Part of a small language model's weights: 5 heads of 64, capped logits.
Each number is 128 + 32 x the weight over the matrix's rms, rounded and kept within 0 to 255. Layers, rows and columns count from 0. Numbers have three digits each.

# layer 2 MLP up, 1600x320, rms 0.0459, rows 1021-1108, columns 160-319
137170125096075162172131105108126198094120099214140126132127158119143159069044112038052135126162070135181097097055150123133118152135116196128119127132147128133164169148126120162139120111194119179151142132118116144164098132118175188112150137192145118137153150097131142136110131103146184091134163097078103154116063124089150175124145155119140087128153113099155147139119111127198123194102136138091187067116113140105113150132075139142135135130088113140127100119123130082158141145131084
175153109117113138129090160131127139119072166225104102165163112121104140173118168095122150121172143155140223165172095103123077109122134076121161154140011131146132136113180116114129138105166085164144080134160138182128109127136068134156144107138187092171134123144170147128181081053215125113172147135124159127163211133148167134081109104108073133124087117096119160128088118091168169148155149103198159128211158133162121173122141112138119072174108135138136153151167104156137143125103119
096142119097095121150153123093094101125104131157102175119154118199092113131134086171119118138084136138135178169060114151139131127126167145171148115038160103149155175078165171136078163099129120148127080140104103167152161154178166074095067156112117114217116116122107116215128155119156095092074142121213087192152087221093161128215129136113107104113133145056104062130086112125166133154123107094125084139156168092158092151115142119141058188127094102132184130172074132153161094137096121
127179102075026137090154077097072165144194155126166136089144073201115211125118064106133086133131192135131082105111136127106155158107116146120127082129141135141087117105127145127122108158101111093153105078116139153146125155109114113102088115128184103108116181121199137133145196064178107174121137155112105158091173085075135093100157178141148158106102125094110099169159147089124107151139141105105161087131155143147102119178130094098094079148133134124085067161096110165155130130081118
105138133126083139134125221155158114173134119104131140158133073156107122156154165175136128161155078127131136127152126167123167142164108119089147149075085070141084079144105139122119163161111119188058109119105104192115161140065122168119113110124151125117128104107106064095141175071138129123131102120180137156175195165146126181112107075151170173090127126170166208133148110168149145171189077083111186045184120131106123177216091153097161105169147144050159106037090114160101202097136131
080122137096107129106176130104133094137107059150163176123159161169146134136107118146167040120141189159144164224108154161116137103140145135183139096074137120122101105090096211159152109185179137121116209131166112123094112063108109133077070170108121108130165058140124152176102148111091176110190064114120104178119109147131080190146108098126082088109107078083131152208147101208135136084128170113158122084140121185154195135128178115087134152143199087164151088133087192167132118110117141
097102123169101115080120042080098110113120149105129171073110096150152171138086086150101142090152135144143113136159109160147145166125153110153132099156114150122141109084142156166139112109167093141155100135090177134109073103132133054157095103119154099192162108162085111157137105112137070105154046127103073150130165199157116165117044174099146142066180156144099178111134135154216115107147148162144119123135117093173116136105124184114166231143185129134063078129084108142099160106080108
126119132148082127155168131086121118123126094128077161154133118195126071151162104146135113157146147113098184117099151131160132136197136187109168096132166122093104145066094149155143195145111071063138124137121143119082168158110148069163175146124140136116159102133102103123116104196132121115089135091150104164190222150096084117099149139147124091090108170133147107129104094159120109157148151077130179164171035163144099141216112162158071082097126112110139103122156074149103113157144146
111155127138089158151174112157087123166062165129085115087161137087166074217144115138141171167104140121110093088117136134176151103095169141141135138085113159175102087080177120121116150119105071124145157076145156186124143121149124162157144168114083135108163137118157093118077121149130096130153122111127123132110151150111170089123128168161152080142128157102091136184107147141168056136189096112065167143180183163089147171151129144170181160106117090164156110158160129097147101222136106
163107093113111078105148149102133101115078157118096120084122165198151145195147072135125134124163139142095130066129109154129133127093091147167092140166096070135083125127129171172135099105154123121132183113098126125042097087104164102133133110149130112069177170117086092113102107165088108197138162082131159121088091132123140049124150113097133144105038167158138135131106137108113098114149153081141132126109053146113157049174151106094094135163167108126181113139129107094124125054174170
199126139096108116142098112129130129110135136164137105101113096100109136177111087139124135122164123153074084156147084095162149110179104170129162140103091185107082128178109177172077105100083218120079112100218126139151159130145081140160118170102175126102173115137140135130169149099143154121055127165119153123180135119108081104189109162142096131095158149121127151183150131136144167171127117164126086154079148112181155169102148121071091133121156166163142106134096176136144094123147077
080155091155095070177153083080157087135141110116138132050055093119101114145199081110104105145167153151157097040076092076122148093162151163101115164155120120123106082111138161123134155134142081086067158173108127078163083107156117135153132159129155104126144110092084095098087113151098163141206166106083153129117088119072129111125096158093095134094138065122160140134112078149132140130105106105108084111156095205163156134125087128130130161108147161170173145147119120161109132160126152
154146187134095092154185105109156154132186153126193135132122109125083110057182128161142129103157120168152140114173169145147128147098092145223115070136070114088153111169100136140129162136161096136111122147175128104166134153111114121116156140119115117145156118114113130150127088125111142150170170166096085157089200144071097126158136099091151095144162127110101195224123096128155193152133107119157200119128116173199123125077134096146172139111157115138111122183113075111176103189164135
165103139067129095125111123157134135125090087143170058126107151135163128143156084126132124155127167176134142143125145147086153122151153106089128118169125117097091116134102077121175146171181127122126166119097172109123103096116164148051118108190126118151135147163089118175149115117089180142168113165116101092157070132179152118149100136108120173130134113128156137072122114136141113116093076136127119066156143117158069074158149099181189180103115058090100117075070132110122105099159124
108126169170127137135125074134109089109157120173108156095121142100114121136170109086109153135134166092152100125172151143142181180144144116127157125178151155109173114131143151116158219126127100078107140063105135098106120172115128137107073147150156120109163073123140174132173171140134134105114110165084098103094151159128099117142104119116084136147113142100107182070167167150100116098137150186145144111146166079081056140106158138173132129116192127101188131082143145163159111151110107
126113104107094159117120189141093167134104110087124107105145093188137139117171130181179128130068059139113172114154102153122082118137132121154125120239168124059072133129172116044116072152135106114143125141160079026092123155164133136198215086066132091139215132149111125152102112101101138159210103201125192144160107103091150154155086099106148092149129124094107094106126152201127121165120109120143120136113074142161138135175052150152154129114121022160146176103117096087132061143148136
072121168145152057087106077154099138065165079106130136154114117086202098103098090152101114192081143150141108157157192077120161161144084132122129092119098170108115117135134128143129170117203150158087160163087157070157099114110059099136172179105153126120092127099141159093129146159136105105142165143120103163108142123113145119138155107095126157098111088145059147123082116090128160086140147134169113107087174093118150113130170110108126118050078097125137137129172134161101105150129125
122089153104150139143111070134141130106118132182082161142190164114127121098138193095131177150173119158124106149160098127095165129126059099109163092091132134179196129174137122098161122091153073115077113099146108116150128134109171090147177193087057045164142166141090143124105106149178160148150120101107162095161133126094108131151183175128134136116085194156137155090190146088119099137105128183068127111125112108043162123080142106171099138141067191153136114105091128112170114199125073
168183064070156097071122182137142137100139153088136180145120127130193159174128072141097116102114133053158152115118120136101108143097111127144097160161128090199121130144191158155123130151155122154135140067149138099094174131110135068172132174127102124123161142114125128165083090132138141153131152110110133094134175127113190112112090087060081193185115159176160124097134128141056161122184160160144141114120133159079100149104199155126095112141128114162124160091159134141167147094207192
096136171119094119126132165150144153045110106129109153118124108151135069142122134109198131161134150134147114157196126142114170093115114065178156079120130132097161106107091150101140162181121088104088122111183122176131154153140187145136113105119130086076100064136122035128114147065153111151058099163107122150125065159070140136128114128097144163105187138161087056110049168097114163143120078064114126130049179099081134154133215131104088117165087116147094103114148186176116128144107157
157141099126137117198171123182117126148167108129114180112108122175136149129138136133157125106083157083154121052147154151150181131109088182143141116158142090106111143187117198092110180097195091178125152115118158082170083144117112146148066128143146133135214139121122130121132057133093140114138170147123106122106153079133086119084150127145145134107154127124132118127106188092140122123182109103115089135083141137166150091136147127109161157135122148128093099058134109128156108130132089
169137131130114141118126174114087097131179158127112140168134129155116168121085104120102075090073132142119164121161145158186096137114107102126139106166119142178198105192089167082174121150155136196151133124109189134129121128133063107123139081153110151175127151139120138122051165080130129156164128123097146062147119160115082130072144124131144153135125110114108123171115166114105132118105108166122111102117140135132142148176095099154120124130096114073181090134143125085188166102145113
192098072166159136144096112162123166110124103143103138136096106141122141091080135109115142089107164152102113169116183136159181161107055118115069165085138123138127141137120140098088183138110106142112103167118166140123080107153148113110211154178184140141170157127100096121146086114127104156191140161140187183133116159079165158120090125070078132137127150080095120136078098142090094068085145126139135150129154126090121084116144062165089117140104079142134145140112128121120179164120124
165138124129095125171095083182111124110072103090139160108161096196125107133062154120145142139050090199154140144086044166084126124110077077104132142126097171088109147180062131117082127140198144098081138153120155111069159132144099110098135129145141170123067129135136137128117165159164131099130120118113169109156150117111104165118192075119087092085132118086097125128128123140128105151116033186093115119108178138135138082132061109157139139168093133133177133080120140122143156178161119
084156078085098142118145123126124141139126132162128150162173125182160151171105107109129160081160106125106104118099117129118166155114127131099100102081114078145130123130164134106140105084134064130117134141171135145125103121157145124071145175109109123111134115114172125098121140166182135129091185120143149144118121109026136159100127099188148131131086074135113134151143148113159156179148164151154165164085129108136139146113165147087090145155120120141129095108107137131072153111135102
148198106124097150133126101095171083088130146122126160141074155090070114085161137116126141173131074134177083117119154113108135090186142188106090113074168139093106134128109157145112184104159165127130192106162104123186139136158127101074199146118118220131165126102070136131118141114092142133102117138152099159121135081167132158110124089132126130120141118146100148163147093122115149118119121132144131069140169140092095074130145144179131100149194126143106092138156109132191113131093070
086069064118127152148186158208151089108140148102066129169089154121073089147115236086202143072108121103116158120154114119124136098131107104156139064111164146126140178127122131157169147108106119113170125163164123036105109234136061157126118155022166098123229185140179210096148111104101189067150143160107136114135136120167107107111163170214103160088069151117150145143164135106077095144082082126151109115072128124054176155117126122099141107108123131127118093089112189130131112148163140
129121173125155152133149087085111102098146122114090132081169155164156120111125165118180200173174173128113123149144108191094141124121113104113153153118145161099135130152133130140128090097142133105125115102192136085129132120081161113102159112155204106119131136124118119111073127036113164122125127106095101167157151131083144186097131162109111093170152116164095138150088190139187179141084070171164094136123065088074129116162109093091104062152129134127160156070133130103148082132064135
118146136141135145121115148143095101107068113121104128106127159191159129120106158126155086147161084121150158119165188210128169130138115150133146082199094117125042127144132150136114125145123137077123090141099094106115136091151176102150143098117158109109160159114175151131123140051156152150129172140148147163103127164145147149098138131112138112186128106127140150097144138161131122161140130110171093158139117114095161131097109071164170189115151127167169091151068055158114052075136155
090075161132145064112192125137132166139158090041147127146138157130052131155110125061130122163125109082074208192156122103201168118099142088192178062128141133125114124164135138099099113105078142164075125092117121152111101171094131102154144141149144146067085105138079119119159136160105106099111126145170205109116152117105124140099103127052159193099144125178159128131117117160166126103187065164095118102113093151103170110117146157124198146129070068129124127153163133127137122148120119
128106132140106124130147097113155173106150101130153098073105077148169057153136127085126159178133119109121132165161126168097100169177143115142181075135136087079135101134139122070137165079175133090161096076054171134123192189142165107136158124160139119110164120113107123138044125113183095127084043102105146187162147134163135146063122153197131142069144144136105135061128124166119157104096119106131150137176147157091068093126080109193121167108114121139048150145071111144179086176073092
086132126102139107165074167111101181090113192115164091131082125125136161096140159126099112139099135104128139136175156159140147109135158150082161105139118130108141142178111099056151171169175136151126153111153072118175171157179123188107182143132089113153129133074090124187102173114153131067081151093102171163106115133143137120121143164145099114131165137159087149141127146128105202128158151147164092115136169056100115100114163120160105165145113109101165148110096149141150120136148153
095140095201146116132131143133133037166103141099149173127120110121193135142168117174123090101099098095113161148147068069182173155144135143113120149135114167146090114117132167101086130171145156121170133152154163127141091095131148181178133136116171117110117119087087122137155083170103114072121109088111113138156100109121125088129142076138150088110102087118119156167150171105111128163139148154072117154091129181124053124104163154069159131101147141170106184133086089071111134189108105
171194123142147173103124132175147172111086127072083153147139086118112179202136202134177151082109139221100170124143186102138107111096169185168151080147093101198082065146129120168120122139066172133137033142170128151077147138141119141140115139088155128121198085145115101094163035097152129105183151065119157156164122150103060125149098152116128118157170088112142114114153112202094164141102104109165129152157131073133129114080093128139135106155152134169104143173107114120115109217149119
051119089120163145120122083129123121085126097126129123117142101084198147134144134078133128127144181139206100097124132159107083087160101172166155109174114168140202138127138161115121119138143097159125143153129125126135118089149150207146115156144130056103146133113102159160132107136151185130090059103133135084181101133144117148089168121209196106156125127122169123182141138095115133124069169178124107153084069125121103132143152147175115143142122163133123121148083137126178137098135116
173156154146084111124111109185104096128073181141210096108143122101080167216138099132124127138101048158176154103096176192110074161130145092109147106161103156159207160124178180138174051178163140146129119135108132196120162134163158039135174163128149100090132170152112129084141122120077133096141110072104148113138142136108136208126120115155138114093103114117151158091107139138114134129137104138156124143155155111145179120163122106103147142103115122175145120165130052105170156132114137
156150079118179137109152184145111154142157107160074166098117154143133140126125145183155107116067087093155115162121160066156123110094209096101125104154180117174018164108168149098167168132103168167145158205196120156110148117142157099096110149124145086155138169153155110129105158108074123149124142125160096137193161116148107147167158166093092106040075086077080153170071147160197106206178136138147183149149171179131101127165109108078080126156112167145082123168120155103116079118138103
108164103151088153093166113123121131138120140145170153087144115095122083165099104178139145135090099188070149099143168133181158163168140096126174112170189121138126141112103157111108156098089103132080118116141137141154167160126100094099072132150113067146141107116123084127121140125187088182123116151142134146193106137133144227120121105108122106111151176119119116109135084161173130151122103168124181098179106165086100179140102133178161105120069161110115103150076186131066139137118068
135190130137105092158141062132145091111174138181149148129116083130106103155129106153095031160090111156146125127119119157064191099116155190114109130094203111160134141096135113148133104057126112163136116136147125124168109133114090150149157095124055188122150119178097129105125140121139136125152101146160145109089138139119109168134083142138127165091115091094217115205161096097150142086082096151144169150065144162143105147102106134141189177111124177124114096130152130111114143137172116
113092164117170134180124144159105176134181131127131154142118158153091179162083141184174107149165104125107122131160114184119200110100149112118182075146229116082144111158123126164161122145151108159138132149187157185164151138117098140132157158104145170162183082209080103193085161121142164137140062120111129140114125125079144157156137144157114136089124128145112093091083100100124098154095136122123170127178141118161150135120104082111120138086168124126136203149118112068107119158103106
157111067174106119108114215160128129150094149168067103146154072169108162175091128148141095082164076145152058105116140173153116079159141118139136128157151101166120179103087084086130142163177068142080203137110112112166125104065179146150143083162139144180177120090135175108123152132104169131176117180105144145085131162087069162137136100108116097162110140173168160144149181154114107099113092169133080112166151129118096129107162123146119136190145165148127138115142092143125160142071136
112107120105113210110154094071167124163149072132118094089150179146105159132125127104114105088130124167134148123145125127100156114155128133114121096126099123083101154081143134137158140112130192100159134166118097125134146170114183179111117102129139125127163199142132111163191104133172138123106178104119130116113160158146138154102128108127098134099120165170092163155137092196141152119141116124095117145111170140107052161128097124089155143127088128124046122071082116170102151067083080
118195142055073078146124133104106091133097128167155130156108151079138128176090114129152095145169198125130136149156126174141161151118149099128166185082106117116090119155135147109124194145151149172136095146110117202138086061098118100178124112083131064126136163153159145127073123169155126150070120062081153120113185096117191090127147126057120187097141166178148089139094126084136151100107182128137140184149076119141114120111143155132102116098094100110120172107144174107124156103151162
146125135051109147215140181181139141127110137100132147069194075140147145145181137168130149184139194125067162110179098164125167206148147115140119141118120096166104107139146135139107127105171125124102104136133150090120084111185155166113100174186126148161181173091131105092090123141138130117130087104129168148090132146086101171107137087117181111110179115129114154106145170094138179181162147109147121169145150175093136059075153097136104109137154175130090107175038082063041129097163234
112163157150183181164127151114105095138090077120117051104100065100055137076124119076139116183144069161147151113196142054127130122122168192146122092130139167111127093105183166170122139140165137114092176128191119139064116133163102180149129158138158066126130119132144162141108134162119141167090123169137120161185095158098110128090128127198137134085128124174065201229152102125106147107106169193091150178086149113145149171120115203162163123116107102097153115155106133180091099081106106
108116111094153132160128162134135158164092159135121070148152159118037162132061152131137101126107126100129164142149222163179138120113150167152152122184107095101144087123147076182106117124089147165173132167130163090111113112088149129108128102125064128211124180125121126201094105149186147154126179097153141110164102172181104122160125152153111159126192160091130103193085140141103134087118098092127117100127082099157094155101121088154089084098138104122074098187106130118119161158110123
189121138118155150127096097171135110147170122136098128133156078145137105141095149072105178120154124120112132119108161109090108142130067182135126118172155118143093083141130111115146128165144144131076122119171133130130100160140072061125147148095063146186154055063141153183176141133107157132094106094138128042156146125162092139135139110138131076173186113121185061093066109154087129110132115145088102083129160083119115167118120145104168135083147157134108083104088119145140142191137090
160167073091120077149214125194060118162105097186157192103113160099127127130137096120086115109139110099165187090154112195041144064123122047117153196140142152149126133133122134085076094138097178137126124167161134149157147125138123142092179093174113127162181115121116173096050181120113106122102053105085166203147098145079081128132127144088107147085107170143088139058079106074034110057147103086096155153139078111103153134144190164139101135146173091105188147125089164163121142100093108
123153145049111148204116108094026140155144174139120166119158154096088106182158110167136096123118114098125099137203155128117104111128168079104154109059113106150086155155197170136167164139148114152178122130118097118104163095102137125087128134066188113128109127139113121111107105121067095117096107147124089120195108146162115094161109114124129099128112128114139109168104117163123114125098167159149158155092118066138148126115135109111109159101139108070166124090120135072189169095051061
207110180098093136157155122120091179221155128118144069189129177164058142145193136163110124162084141095083159151094080120152125161125163143140126101142127158135110143088123145151176077087146217126111120142163155185107127128148165172150180096186114164142116100136097189132094066096124085105131137104148163163152106177175145107070124125119158109084096043114147146147215134095151181153191149083072076049115155168101136119135119083089100111152084155235080162118126136162122152061092108
136142179138092124119087146107126167138122121121172103129131145157117141097142177141134137110168149087088206122152168181113149118107156145044130104113132114104118079161111141159145138149117118162089124115118133097128123175150157145178200173120195173133127111091159094141087144150136135076153117133153147139153107129139136129116115138215171140087182134122210137103149128114131158129154159166120083079144147114130166127142118107096106144118095101163130177123135106093132106125104123
109120157082179126189150141126136145086141157100083122136158142180121160155113098054143184083134108157142128141131103087099146138123160141127145136118089101152114197180254193105121130095110124057133173104157100164132068117074093112128148181132129102115125121122101113158083120100157152134093174123119107158118177136115148087101103145175068130115085255143096110142117087065121078106147166151095212174105098127164131098117113112144155132111156195137131137100140114132154142059147098
141102102141142058155161125148102137116129128167149118140168138143156080156160111098145122124124088168060119074148153169125190129159170168173074171115165104115081150125086109125153101111107117145148160123108158138123113130159155125144077107085136203151134146122134127152131166215113132124110127123185116126186121127159106133171116094123079129170174111151152096125096105132137166142169126129185106124076192167110084170147122132107162135156176159161096104174156147085107159156132096
052107107110138104083100149076163117101164090139165128078119141152137132101134139109088132183082073055075156129106163120207130069132125132119128169184142138156063136136171123110092143088133139085142179176173150144098130174140124137100114158127173119085161148133119071117098094145059118150178105148108160146139133097101074171098174159087135126126137107128139109067190163122145138108153078093127104175093118220123204127126125141105144124116114154109135170159089203152153114117137117
143127094116113135146141124128122155076127126145125130168138120097096196153102105149128072067105157127122112065066139129153131126092156153105085115102148124119113161181103094092171144061127199111160134160120116221096111136179149078102080145097159117169168141140132138141097150150101152113056184126055134192159170138155146088175118112156134123171134109120123218129187138126143134143108124094152134164086153086102132112057067133143106150172170185122105136144126080091122165145090138
184121144166155134091117118126154107154067148100156118126100130201143096163139142127101165112159128042111121160216145111122103115113150137102161137136128116111118133131107108123098125146135134124144145100199156092138121134083078149197163166144117130098136114093157113171136125084176193144195124150137129115120112087060123181114116100113116131107174137114142078113145149086081092160093144096127124173101130094128125106154110106125103162162084118181162102170128095155148130141131146
088125151130168144104081162104156138160123101077106104101149123186093105178143131178158127213068107181149176088152167118150133149146062099165135102132103163095099206105091166121133130134138123200071127099157112153124166175104134100127182104121158064170127116134140185132137183101145139111118164132111183099163145102151141169124153130130133081130147152129159134134166123133104093070121105111139120128138084135143086169099121086135141158120107158137147102122114156128149093166097113
148190179145160117106114159135063138140100115128145139179118120154130175116137145139097175161121105099145157102120137142139155167069155143129097135113184147155119097073095128101117145068185053066104136129109117197126155094171102093112136135185162173158158137096100159157110172103105092090109150125159135134124087118071141090065119124125155092130135174110118095140102130126173094109106112131149140142083126089163140104075168130115128108170120169060133184141128128095139122152124141
163114123115160094110138092118183094158113074127140154183182153090130091165156162105139104199143119115099136163177159119104156166197196121116106119155062116165117150143130074138068131099085132099129115081134166097150145052170167129086135126168125122130089213138146109168149157025101174104162125156134084106163124139120099146085075167061175136086094153098142121106128136133129136173147131122127191142119138089135131153093137080133166102114121050153059118126178086081097076154134136
140108137145081105093144156188154162147147144164128163066093158105148157108146117108111081137114130153117169174115136070086145152085189093079149139099127144099038166130166067155131122151115168120128183122130114164116183128185181151112090143118109124124132097117124152149194083122084175121095161161093158159093137142142145113097197112136130138105085165144131121152094141135126151153140112137141113129108113123093117139141185145142148123146088147113090170154114155159180117108100128
092155129120125120083179106138128110057114133114144110124120178097174092139072113070097169155145157122103157102117155076145141106133164108196096104102112125160101128093142177161127168083125113076114068105114153112177088069097085151092060142104126154113128186093112131101087085092113110153070124114180071098150146091140147120123130147117190077154132153120157144076129101166096129115138076116167154147115133076118143035133160053117110094156090076105146179124151136125120168039174133
204108136085174168146149097083124121171133117182104110112152138142144115141100191121159182134160131114154133158136130121141108049092152119145146067142135161102149131120098145180124147126121042064123142076128154179107139176151174137151128102179121166185148135157132140147140104168132116136137165143069118173121152162129161094196147116139169125111119129095109135122146143179099141151120127122133104135101119201107071124117121090120121160095146147176179122134121094139109124115119176
146051126132083137090103016146131020076092105093143110152155119130094132191108073121127168142082158158106133100072141141151103171089158135168082116169126131152118110175107162111166139128176218149109119181090123118152097155129070128124160145139075179165130085199164138111118143107150150140186122193151137100093179138123113135150143077136111117092130114157190120176098079132147106114099175147120098049130120074104167115143082133157148135089091113112090155164129123083164088150077114
117128152133148188129102121152147104110159091143107181134140126140137139146130119117159126160064119097166126130116094118150143159160128138126131163148064129177096145141175107099149131082055122125144118129116126095146134142064128101112104134127120179103073113113093152126120143131125118111137173119108113095078151102131171127120153124129128107148000151162182113125138141192159103119100152097149098099122113108120194102136131149109131076115105165189127097141188077127177066162122112
099125172127145061144109166150143066125081149097141140122140057134141102173140136195075128204036107126150131122166116122142158128063095120172166163170148092128171151114197121190157148162168130164113097152128111030133123143167116123089209150150080184159070116117145120160084104111128139082154119150080113181150162090135152151139154132121105109133156101171099117206087072141120167124137160165117114139148161180137135126162144118108103105135105082174145125117106104138153142163112106
141159100139197116129126139115156158104076120131107117095048140145095117048094133085147131084060120105124123055153163135145160132147111111190146151119080112065170171152126121110104125102136157131097191151134163101138104101135125138217210134089134135111146123089115161167102131130113110156096187115146188130060099109144052135128114147060160111151106064108199146132105104125130180127099190173090080124130130149131124127104132157139082115154108139121137116174105094144153161158152177
104160122101125187101170182109109120082111149129119121129178095217069184154074096131053128093127118138104136076186091121094146135108161106066111097078124177100113127217096149147160088125199152146156153153130121111191092150078155037158140183094122125118142147100171035118100099129129154145121143114132183117155118102140179180111107107108150110145133155155134191153125078077163132159142083146139094078185091152146104139128059134174133181109144180159200131082147135092191115145172117
153144161048131087146126109119115146115087169128125133123124137108134163100138169106081121156123093189116142111121142116156106136159139099129156133103159128160141120110159155153165118118162110130031086083165129135030144152072065101119113158153175126099167190134138017159154136123127129085107121138065124160114164146114148147177103142144179113065159152164166142131165101117095101180149107117138111109188105113150075077119059120087025162118096120114135097099087102195140091148166139
122154118131128159150145107139152104107118137157085112109130151159162122125110141086150144162171115085136119107133109138112121125166127099089063126142174101139169127091135108090063099167116198115085121187099086159140132122128100112112125087068149105102133099115137109149112148116125143096122165165069093098126109070150106159127073119161110121186136103145125105165117102087157152147092126150141150116120170120130156097167169130112163109137116143117157079145172136113152106154141094
092200128093099145169103107147125080206114115095130083146126072143177134126104103126130118227119118103098092132201108181100141091122119097161128024096157162129156102122130098164091132142101102126153130159129211138153071120102126074175116091102131099153170133155148103141145171103127125118087102115132119128082117182135138142153111177130147137169067124149110111130117128107147068133130057174128065146170090102105139147152143105094105131052097122138125137138143128076130138127127159
120199156090081169100129141140083126139151105142136131116176102171153146096180079111122121121177200083117127127148128150173128091124112139155142199125119140105104141154134108181144125163152158113094116116179123131168116093169160091125173141081103083121212167112142145115106073186192141099130175089116098087128160059104141147173131160113127110126132126159124143200180171138134172147150141134148135147111185115126110126161156063102150173178149151142112133067154110170111107163106145
103121169155145156154092136147054138061149123160130140141143117115125147137115151069065129175125107123123163094108148191151068161153102176116143145133152117155124165158162145112145114102114152121122192156149119143096124106132161125134123109119053163127187174181126102143130151125130127151149153141114141067128147177199080107104092090128129120153098121133072173113130149119111116091113114122099106165122068162134137107164116138121133074162104116108203129094125132121119122112091081
156094160113131124083108107190091123097123169099117108161189154151158142110097123089127088092144162126148114106147159142112173145093181158144187126161128078132065133157170138163176098178116173156112100101143119119102138108066121069153120111121150063089075129115137122150074111084134169140116098057157088123089135106071145149142108127085066152125150109146153118106138163126117111125104120101137121127148045097121147085113051110139147097091125128125153135163108154137091125095115088
145124106116130138107119108151133111149138159123146142156083090152165144212173163115135101121128146119105136134127132103143181140115104119158133187185161143113194166135083187097150133125153120136065093126139104156146135098081060138105109125099046118096126120127133115149115127076131149068143130137125149118084150157147160157094124116133137143115179163199175109131114165088041130060109093069091125145152147107124141136153102120163098182111094112145141129129099131099164133121174134
190144175093115146173095083183174177166074076146141074127181140159100123112099079173080112067097103127112073116155161125090208186179100077184148108099093140106142112133163145126106201074168122156062094180086123156192118074195127096093163129086184097136196119082137119051128187136069102146161118113148146118149144121139084090095063152086140134076154100116156133145131085140120079110128077135117158106087171122113157120101140116103119122133112170150151119067054096136076156070149173
127115108099122144130139090084102110133139143189147169115159170112167151146043129090167093156138112099132139168144132116150139095112119118137139035115109174164100166142103084159150125113163195202153099162123105131109134123140132138115062093155159115094069135125191135108122129047142140195147139211093086115089132126112195183124137127139137129115128071139158112103120112117182053143052115064175090152129103100089122123117075110128175108128154128147120103100112137179131157140143133
140153130134108122145182072106099115104096112093127120084132123156082112167169065105095134164176145101159089177148140129124097089121162100166113118116119146190125153159153141172084086120103169162120207131167083110106138139135168170137109151094089138155140108157097133112094043140070144136067186126131144117125081110125166086080150148137158154125132140119135094101109158085087127104165114177133157188147161108106092064177177095126136026137159103154182041139115079150132155088148122
100107154154125187135140069079075128137086137122082116170109093123126152167090127132126120139110127103132124121093166085183120166139144173158123110119125192127182139103158171126138150099086116088149109112118081123123082178124196154197144133166115153137099170148083122127141043043069091132165150138126146130136137147116057165098130109118182129114143108141096097133142139172113120148166144127136174084129176159088129136162161168110129145101136150143156153159109077166157161137055133
095139151160101139127032127133235154125097133076172114128159098158167109130145156093107182098148149142115142136139194104020107147158129137153131145152096117144145121103131120072191198141117101126142154110115169120152125085098141166098097204110126135146153131126069146179089137077085115118155129151142148097152077172109149162116187128102127102161139080127115160125129114087161122189161145108127142072129150192093122095154165078113158050098088183123157121128118113129108160190142084
154145114046152099116120150161154139129130132172114104112071082111126155120164133076177113168080162163179145118120146077124130126143091095159114121118152108145122085077099113157138087118120121132231059185086154133122135196148130184132139076111090114125127119140102149170129074115128136136115162140154106146143126079104123127129132145082099107134065187182123145088115149120120179111103092148130131114125078131120117086102129096108133122157175106185112125094166109129174137119140129
125156135151121089098104147117076139156156202103127183081095114172129168147136110137137158125084076167096106114138138165141147191186105114166158124158117139086101148076170132143083095150119170154117107171155108136112130127151141122121118117079151115099150110113078130192091137127110111193079165127142150158152095167096086133150127095176165129081149104151121138116112135159107139072140201114080144122104115123125113089012129123107112095146115094152138146176132070100103089164125103
110130143093042137152101116150141126148068130033142135116187105114122178122149141117088170177117138113060150100102088163200147186148149052133127043124060125147120143192117129164065153099155133086099118164180174113132112152145122117174141147214137071128154162144125151162158124119096137107153109130095145119151104119187143176131117117163150126077139121106191069191127099108153124123163138103207119067102113095157185175095139134113138081116132119181100166173109159081231197128131167
147136103135176140245134101162160147185152193109094093100155084075148148132124185159106122086157114158145120056120081084119140118107122147167131150093100134167139144079192223181124173143132114109167191169129122078202083142117143086142166120088158164146150152151114094167128093069082149145119095161094147093104168153121155115170127154196121099113101122162165158120126154092166161137183100198153164177183172125158151134095099096130116098157087093155123102148134070133113157138128134
141110106086059126131207072102127135124144125160106153155163136089190080161175124145149120120104106153069119160134121171082096058167147202160153147187122123095115132162099139153088135133122090101071126114135125089144125136139131128076152147142121168119189150126098100132183163077149149088149137172106165137181095160130075105114128075153168140179126128100148144174123107126156136129105101118139181178180152131213115122129175078083121112202098162158176092130129155195097184112092136
073139167069134161113151145160164125180097084105147186147051145130155161119130124143114149133106105124102077128096151152055142194175094123175106184122133110124100096137096151067087098121144051127139143092134134159108111143160165119170154109125186192122146153134124124095146183105114125137128155169146159115164133167080137100136117111081089163101164155124155158183135147163166064152136122104141127146167094127153097069048148142161134129073116144141078111178078143097186067138130124
098171118143098089106167030134158134171155120066119117092103144080178077101106206105114131151120147118169094116179157114154110091133074134148119121140134128095156169142139132193079126168158125170096109130116119140103096118124094140101095126118133233151195097131142098094139135086182160092160125052117154145165155177057152117102144114122128120083119162141132135131140099135058134166099184148093138111157137131142014117142110176139093093201157105123102139077157124125183095086146128
089121184080106153187163112179099088118141079130138106131170142179147139151181115116142091165177121084086173105113110194109136073110162164156117089118170185117128156136131163119087123149111104178142168141189101103147114092124164133088131088130137097116159124132137155123102166118128112166115089154113140171192113118124127204155113168097128125173124158115138132094099154195130110159164157141099102149130135096193133095114121115160141157111181092081138104114126179123067108101105111
126149101103122118152200088149110184144113105125069125144119122136127133114113112214126100145146156166129155096138142094173113154112169099164135100197114097159201180147132140080181099111142156084158127152106154142104101195192179197088087172118245129130136169102132176135159147172121112135105149119097179129183143147094159133082105167112119075100121187146099108137104154132101129149124172162195145098108139104085089203074093112164114111125133123072150070170127100123109175124146127